Weights of a small GPT-style language model, trained from scratch on English Wikipedia: 1403M tokens.
Each number is 128 + 24 x the weight over its row's rms, rounded and kept within 0 to 255. Layers, rows and columns count from 0. The size above them is the row's rms in percent of the matrix's.

# layer 3 MLP up, 1920x640, rms 0.0423, rows 365-377, columns 384-511
size [104  99 111  98 108 106  97  91  89 106 111  98  89]
[[146 128 125 117 113 134 144 109 123 123 119 147 148 122 157 150 105 156 127 150 103 138 144 176 102 154 118 128  96 142 120 144 133 148  85 110 100  84 153 144 120 186  97 130 135 146 153 104 197 139 111 146 108  96  88  95  93 111  90  77 172 119 121 122 161 130 158 117 134 174 159 189 113 170 103 129 133 153 110  83 118  92 101 168 126 133  76 126 161 119 145  91 127 152 127 138 152 168 139  96 148 135 127 134 126 151 155 117  84 103 126 139 171 111 121 125 150 116 141 130 120 126 124 152 133 141 193 125]
 [128 112  80  93 118 149 133 114 101 103 164 155 119 111 143 125  96 127 147 121 125 147 109 150 149 146  86 139 137 133 144  94 134 163 179  98 118 114 120 122 114 121  79 128 117 133  96 163 131  88 132 139 107 114  73 120 127 116 118 107 147 152 164 129 144 132 126 162 191 137 102 121 118 130 157 137 120 122 148 129 165 143  76 136 115 134 156 138  98 117 146 130 133 154 112 170 122 166 123 142  92  94 115 150 138 159 137  70 111 116 113 115 156 149  99 156 106 103  94 178 126 105 128 179 136 125 159  94]
 [120 163  90 154 159 105 119  85 108 126 126  97 160 130 119 138 104 157 131 107  92 129 143 149 165  93  84 120 175 120 125 113 125 127  80 113 110 114 168 155 161 160 147 105 148 138 129  89  51 121 125 129 150 131  91 109 165 149 146 126 147  86  96 155 141 100 118 135 154 149 176 114 105 140 103 121  81 146 107  95 106 124 126 143 134 198 137 159 124 150  86  92 123 127  88 109 112 148 130 146 145 114 119  98 151 147 110 146 119  93 112  70 121 132 132 120  76 130 140 127 158 107 120 120 123 118 163 114]
 [130 110 126 125 166 139 131 153 144 109  83 175 144 122 131 132  91 178 123 109  86 115 102 126 109 149 139 122 121  91 133  71 137  94  99 123 131 114 144 105 141 138 175 141 140 129 141 124 129  58 114 126 134 127 115 127 135 138 108 116  83 102 119  91 135 104 165 164 117 140  89 158 136 184 121 135 120 122 120 141 109 141 118 140 104 162 164 144 144 120 114 160 131 125 142 159 102 118 145  98 143 106 142 140 115 126 123 128 180 180 101 135 129  73 105 138 130 134 119 131 140 119 115 164  98  98  74  64]
 [128 123 120 129 130  88 130 120 129 114 118 169 143 185 126  73 116 134 139 114 110 140  91 121 133 177 152 136 129 136 129 118 153 134 108 117 103 102 158 109 106 160 133 142 130 132 140 117 122 141 148 113 140  94 145 122 154 116 101 151 148 150 114 132 139 138 174 165 134 145 145 128 141 115 120 154 111 172  92 149 122 122  64 184 109 153 162 165 129 146 171  86 114 149 175 127 101 151 124 123 150 147  95 115 130 166 180 108 120 113  85  87 123 122 128 138 127  97  68 135 138 151 134 124 112 138 133 113]
 [182 146 113 112 164 145 138 121 137 109 105 150 139 123 123 163 150 123  79 104 146 170  90 133 132 101 142 168 109  71 135 113 126 123 134 166 158 128 130 165 117 155 117 132 154  88 111 150  95 135 111 156 107 102 114 114 134 141 128 138 123 137 130 151 134 160 122 124 137 138 139 141 152 135 157 145 117 126 138 130 122 130 149 139 129 109 147 139 111  87 149 123 143 148 113 131 136 142  83 114 145 109 101 167  76 134 159 185 133 131 103 141 161 122 113  90 110 122 132 146  98 121 147 117  99 127 115 172]
 [134 135 121 166 119 109 110 134 107 124 130 105 120 142 155 148 132 155  72 142 145 141 120 141 116 111 132 128 112  89 150 161 135 117  95 154 140  82 131 141  91  92 109 119 126 151 144 163 125 120 121 158 116  69 111 155 149 122 144 117  77  85 145  90 146 130 132 125 127 146 134 158 171 131 158 215 127  69  95 112 162 125 118 151 107 132 131 127 143 104  95 125 121 119 126 147 129  94 106 145 127 100 172 126 157 107 117 144 127  83  92  98 153 167  77 128  70 142 121 130 143 144  99 128 134 146 115 108]
 [144 139 135 147 157 130 159 136 170  99 167  96 114 132 134 145 141 145 140 151 132 118 160 159 134 107 105 175 103 119 116 145 110 164 150  90 131 129 169 129 162 109 151 131 112  76 130 132 139 160 119 176 130 130 158 142 141 141 161 127  89 129  94 108 114 109 202 142  98 116 110 167 113 139 148 126 171 126 172 139 119 131 146 128 145  90 141 139 155 122 122 102 134  96 124 110 118  94 127 116 141 122 141 130 139 134 158 118 140 151 106 144 162 121  80 127 102 129 134  79 118 111 128 159 125 121 124  70]
 [ 92 129 125 122 150 156  98 114 133  93 142 115 125 126 164 135 127 157 121 130 129 100 122 167 106 112 113 123 116 126 125 113  79 135 118 115 140 112 143 111 122 140 125 100 141 111 117 135 168 131 133 129 130 126 157 148 125 126 135 131 113 125 122 142 127 141 114 157 151  90 120  74 104 129 130  86 126 110 149 135 172  92 107  97  98  95  90 133  97 107 117 118 162 150 152  71 103 127 147 111 135 126 105 133  93 181 134 118 130 186 146  98  79 177 156 146 126 122 124 120 143 128 114 169 111 147 150 129]
 [160 132 105 125 100 112 138 132  87 141 134 151 111 100 134 132 135 155 152 118 115 145 149 119 126 140 110 136 140 130 172  96  67 116  88 136 131 168  95 164 110 197 144 121  96 110 131 151 132 146 108 146 114  80 129 119 153 134 114 111 111 126 126 101 101 143 195 103 101 124 162 168 127 125  68 157 112 171 153 154 142 147 129 100 134 125 105 132 106 134 165  70 140  69  99 123 142 139 119 119 166 119 158 121 125 155 152 103 100  94 122 133 127  89 131  78 115 136  93 109 113 129 128 192 152 104 100 114]
 [113 130 155  87 144 139  92 152 120 104  99 115 114 135 117 110 131 162  77 136  92 135 143 106 104 117 206 100 121 136 157 164 121 117 115 171 151 162 114 161 123 107 112 112 124 101 151  99 148 155  82 156 111 129  94 118 113 113 160 109 139 108 116 114 133 106 125 132 106 121 180  80  90 109 127 115  98  93 115 128 118 131 112 126 158  61 104 121 115 108 110 139 106 151 134  86 106 137 135 138 117 136 119 128 158 174 111 155 108 143 112 114 123 123 118 134 133 129 132 176 134  99  98 161 123 123 126 117]
 [143 147 132 130  78 143 110 118 102 156 133 120 144 134 122 136 119 148 130 111 146 132 123 118 127  91 122 115 181 127 108 117 115  89  95 135 160 129 114 121 111 120 115 132 119 108 150 123 137 154 164  53 159 111 137  88 144 134  88 147 172  98  86 124 177 137 157 203 143 133 164 132 148 122 175  88 142 139 155 155 104 142 120 110 135 110 133 146 134 121 146 101 115 148 149 125 101 133 133 111 178 144 126 150 102 135 153 137 120 118 122 132  92 167 132 126  94 159 137 104 129 144 130 125 116 167 160 126]
 [100 111 115 150 127 138  99 123 130 104 142 143  91 113  72 158 143 163 143 163  82 152 131 124 126  71 162 165 130 190 130  76 116 159 167 156  81  73 148 111 158 147  81 103 165 162 115 148 130 155 141 106 131 109 125 143 175  87 123 111 110 156 149 141 122 135  80 125 144 154 109 104 157 131 139 125 110 135 134 118 171 130 140 165 121  97 151 106 162 122 134 131 103 128 149 117 107  90 134 149 154 121 140  92 125 107 101 163 145 145  94 118 124 142 125 133 182 119  98 102  87 104 117 137 154 117 165 123]]
# layer 3 MLP down (transposed), 1920x640, rms 0.0377, rows 365-376, columns 384-511
size [103  93 108 103 101 107  97  93  93  98  99  98]
[[129 135 142 110 150 116 117  85 141 109 165 133 132  97 148  86  97  81  99 124 144 181 141 128  96 138 127 120 127 110  99 112 100 120 182 110 129 152 133 172 110 160 152 122 179 127 133 107 113 129 127 149 147 141  99  96  88 106 122 135 145  99 125 118 129 102 140 113 128 113 143 125 178 109 100 171 114 138 123 137 139 112 146 105 131 127 148 138 153 149 106 110 109 151 147 129 111 121 157 129 101 128 163  89 121 131 122 155 116 117 166 144 100 101 136  90 130 142 133 104 186 150 145 125 186 166 129 163]
 [131  85 131 113 107 166 140 111 130 135 151 164 117 154 126 132 136 165 156 123 161 134 141 151  85 107 115 109 119 126  99 108 144 160 124  97 125 127 137 172 145 126 175 134 177  92 130 133 108 102 105 101 132 107 117 166 100 119 151 114 111 107 141  95  96 125 150 123 118 120 123 145 111 134 101 151  89 145 137 129 179 149 118 122 112 129 166 151 134  87 106 116 116 124 169 139 134 151 111 109 128 149 150 122 122 113 132 121 105 149 132 120 174 101 151 153 136  96 128 121 122 119 101 164 115 120  84 105]
 [ 79 111 140  75 157 121 161  98 141 138 144 151 142 117  77 109 106 181  95 127 113 153 127 122 151 125 106 124 107  91 163 165 138 166 120 138 136 125 133  87 152 166 140 147  74 109 145 120 105 152 135 135 117 134 128  85 131 107 123 136 138 135 152 116 141 142 139 119 153 100 155 137 136  85 190 146 162 103 140  88 105  96 124 159 141 131 132 159 150 123 125 121  88 106 121 150 123 144 149 165 147 111 125 140 151 137  80  85 135 147 158 176  86 126 100 160 118 143 137 131 117 107 149  97 121 109 157  93]
 [117 110 126 120 152  91 117  95 147 120 132 134 163 147 110 144 110 124 109 150 179 157 148 126 128 122 178 103 109 155 137 105 130 159 146  95 153 124 133 160 132 171 134 114 111 147 133 112 110 111 127  88 140 166 125 106 105 125 166 111 148 128  66 127  97 160  83 128 153 170 134 123 118 156 147 127 111 157 133 141 128 129 130 122 156 117 135 123 156 106  98 147 108 149 119 139 108 168 126 127 121  84 106 136 130 127 145 154  99 102 133 117 127  94 135 151 134  65 133 135 139 172 145 161 121 101 136 160]
 [154 101 112 120 100 125 118 137 126 154 139  80 121 136 146 150  93 123 139 129 160 151 125 117 151 141 119  94 117 123 141 103 115 100 159 114  79 117 189  82 136  93 115 139  78 125 162  99 123 138 141 119 101 117 139 144 146  91 103 117 149 147 134 179 161 101 112 138 126 132 134 144 127 105 135 141  76 105 135 118 140 158 123 106 112 109 127 100 147 127 148 142 157 126 206 123 177 142 164 142 105 105 130 174 161 207  87 113 104 105 159 116 129 125 129 140 125 123 124 119 130 127 135 196  83 122 140 148]
 [164 125 134 126 118 156 123 175 151 153 142 129 143 145 106 135  81 129 118 130 155 104 173 152  78 129 140  97 150  99 177 127 148 158 151 135 136 153 129 125 150 119 161 169 194  77 141 105 130 136 130 162 117 138 127 100 101 123 106 135 113 136 113 119 128 124 183 123  92 131 138 120 174 156 166 117 151 122 126 128 154 151 164 125 108 103 109 169 132 167 143 123 134 141 118 140 116 116 138 139 155 107 101 161  98 128 126 119 110 123  95 151 128 132 138 101 137 138 138  94 104  92 149  81 152 111 161 155]
 [142 132 162 150 144 160 172 167 138 143 114 133 102 149 116 164 101 128 101 124 142 112 156 129 141 118 198 141 155 116 120 122 103 132 118 104 119 156 144 129 124 106 136  95 125 101 105 125 127 120 129 127 114 168 131 135  92 111 119 123 108 152 128  97 127 118 128 122 153 127 147 154 116 175 129 112 163 167 128 111 122 142 116 163 160 131 154 175 161 109 146 142 153 131  93 141 108 158 142  90 114 144 132 139  83 130 119 144  84 128 143 102 135  94 109 169 115 103 144 122 164 138 125 148 120 134  95  80]
 [141 152 140 107 108 118 128 164 106 127 160 143 150 133 167 127 144 166 111 166 103 122 107 126 129 171 150 109 103 137 148 176 129 126 159 153  87 148 134 133 131  96 141  97 161 127  71 156 101 131 173 137 146  93 120  98  96 141 129 144 151 123 124 117 137 117  85  96 113 133 119 127 186 156 149 105 108 158  84 176 143 129 146 153 152 152  88 127 125  93 112 151 123 109 158  88 157 161 118 176 121 122 147 153 122 130 126 148 105 150  70 106 159 145 141 158 118  81 111 120 128 112 106 120  85 137 132 126]
 [127 165 170 128 125 127 114 106 147 118 156 137 152 108 136 157 115 136 164 131 134 133 142 126 112 113 134 133 125 101 150 165 141 127 146 132 163 146 106 129 145 139 147 122  92 129 187 168  73 112 111 128 126 114 123  99 103 104 109 161 117 142 139 130 168 127  94 100 156 165 145 131 106 139 134 146 156 115 131 126 121  80 125 130 156 157 115 121 174 139 160 157 113 153  97 128 135 168 135 134  90 128 121 181 103  80 117  80  66  96 109 130 106  98 139 138 117 133 148 124 176 125 129 114 176 119 103 108]
 [ 87 157 104 119  93 151 131 109 151 130 164 128 138 168 181 156  93 138 123  93 105 127 128 133  95 122 134 126 141 137 119 106 139 120 120 171 156  84 140 165 113 119 140 160 112 177 152 126 126 154 126 137 128 169  99 144 127 123 138 149  65 106 121  74 121 163 133 186 158  93 129 122 134 107 134 132 146 134 150 166 147  77 129 116 126 121 109 136 144  92 115 132 130 114 138 104 110 160 146 119 125 137 125 132 167  96 126 160 157 144 144  95 108 169 137 131 101 105 129 113 163 106 128 128 127 176 160 125]
 [124 138 136 140 165 112  88 122 133 114 111 111 146 149 132 151 100  91 158 107 102 143 135 127 106 134  75 130 131 105 126 117 127 125 116 147 129 110 141 121 127 136 141 109 137 117 149 106 135  89 198 143 141  69 114 100 127  85 155 124 168 118 132 149 129 189 116 140 113 156 124 114 105 152 137 114 136 133 115 121 152  84 122 114  95 127 120 136 142 144  91 140 124 148 144 129 132 122 144 160  88 124 117  77 122 112 142 127 125 104 132 131 107 163 151 175 102 141 137 145 102 150 169  85 128  75 101 130]
 [125 126 175 144 134 143 132 127 142  42 130  74 115 122 106 176 156 116  93  97 116 166 111 148 158 123 183 115 140  78 128 139  97 132 146 103 146 164 112 126 127 161 167 128 175 101 154 157 129  82 137 115 121 165 142 132 129  99 141 103 175 125 141 117 146 130 169 153 148 130 145 147 127 126 127 197 145 119 166 140 132 160 103 174 142 124 115 114 140 134 147 135 116 183 129 125 137 161 150 135 121 121 138 162 103 179 135 150 142 138 157 137 146 130 109 165 187 133 153 121 147 138 101 141 111 118 115 127]]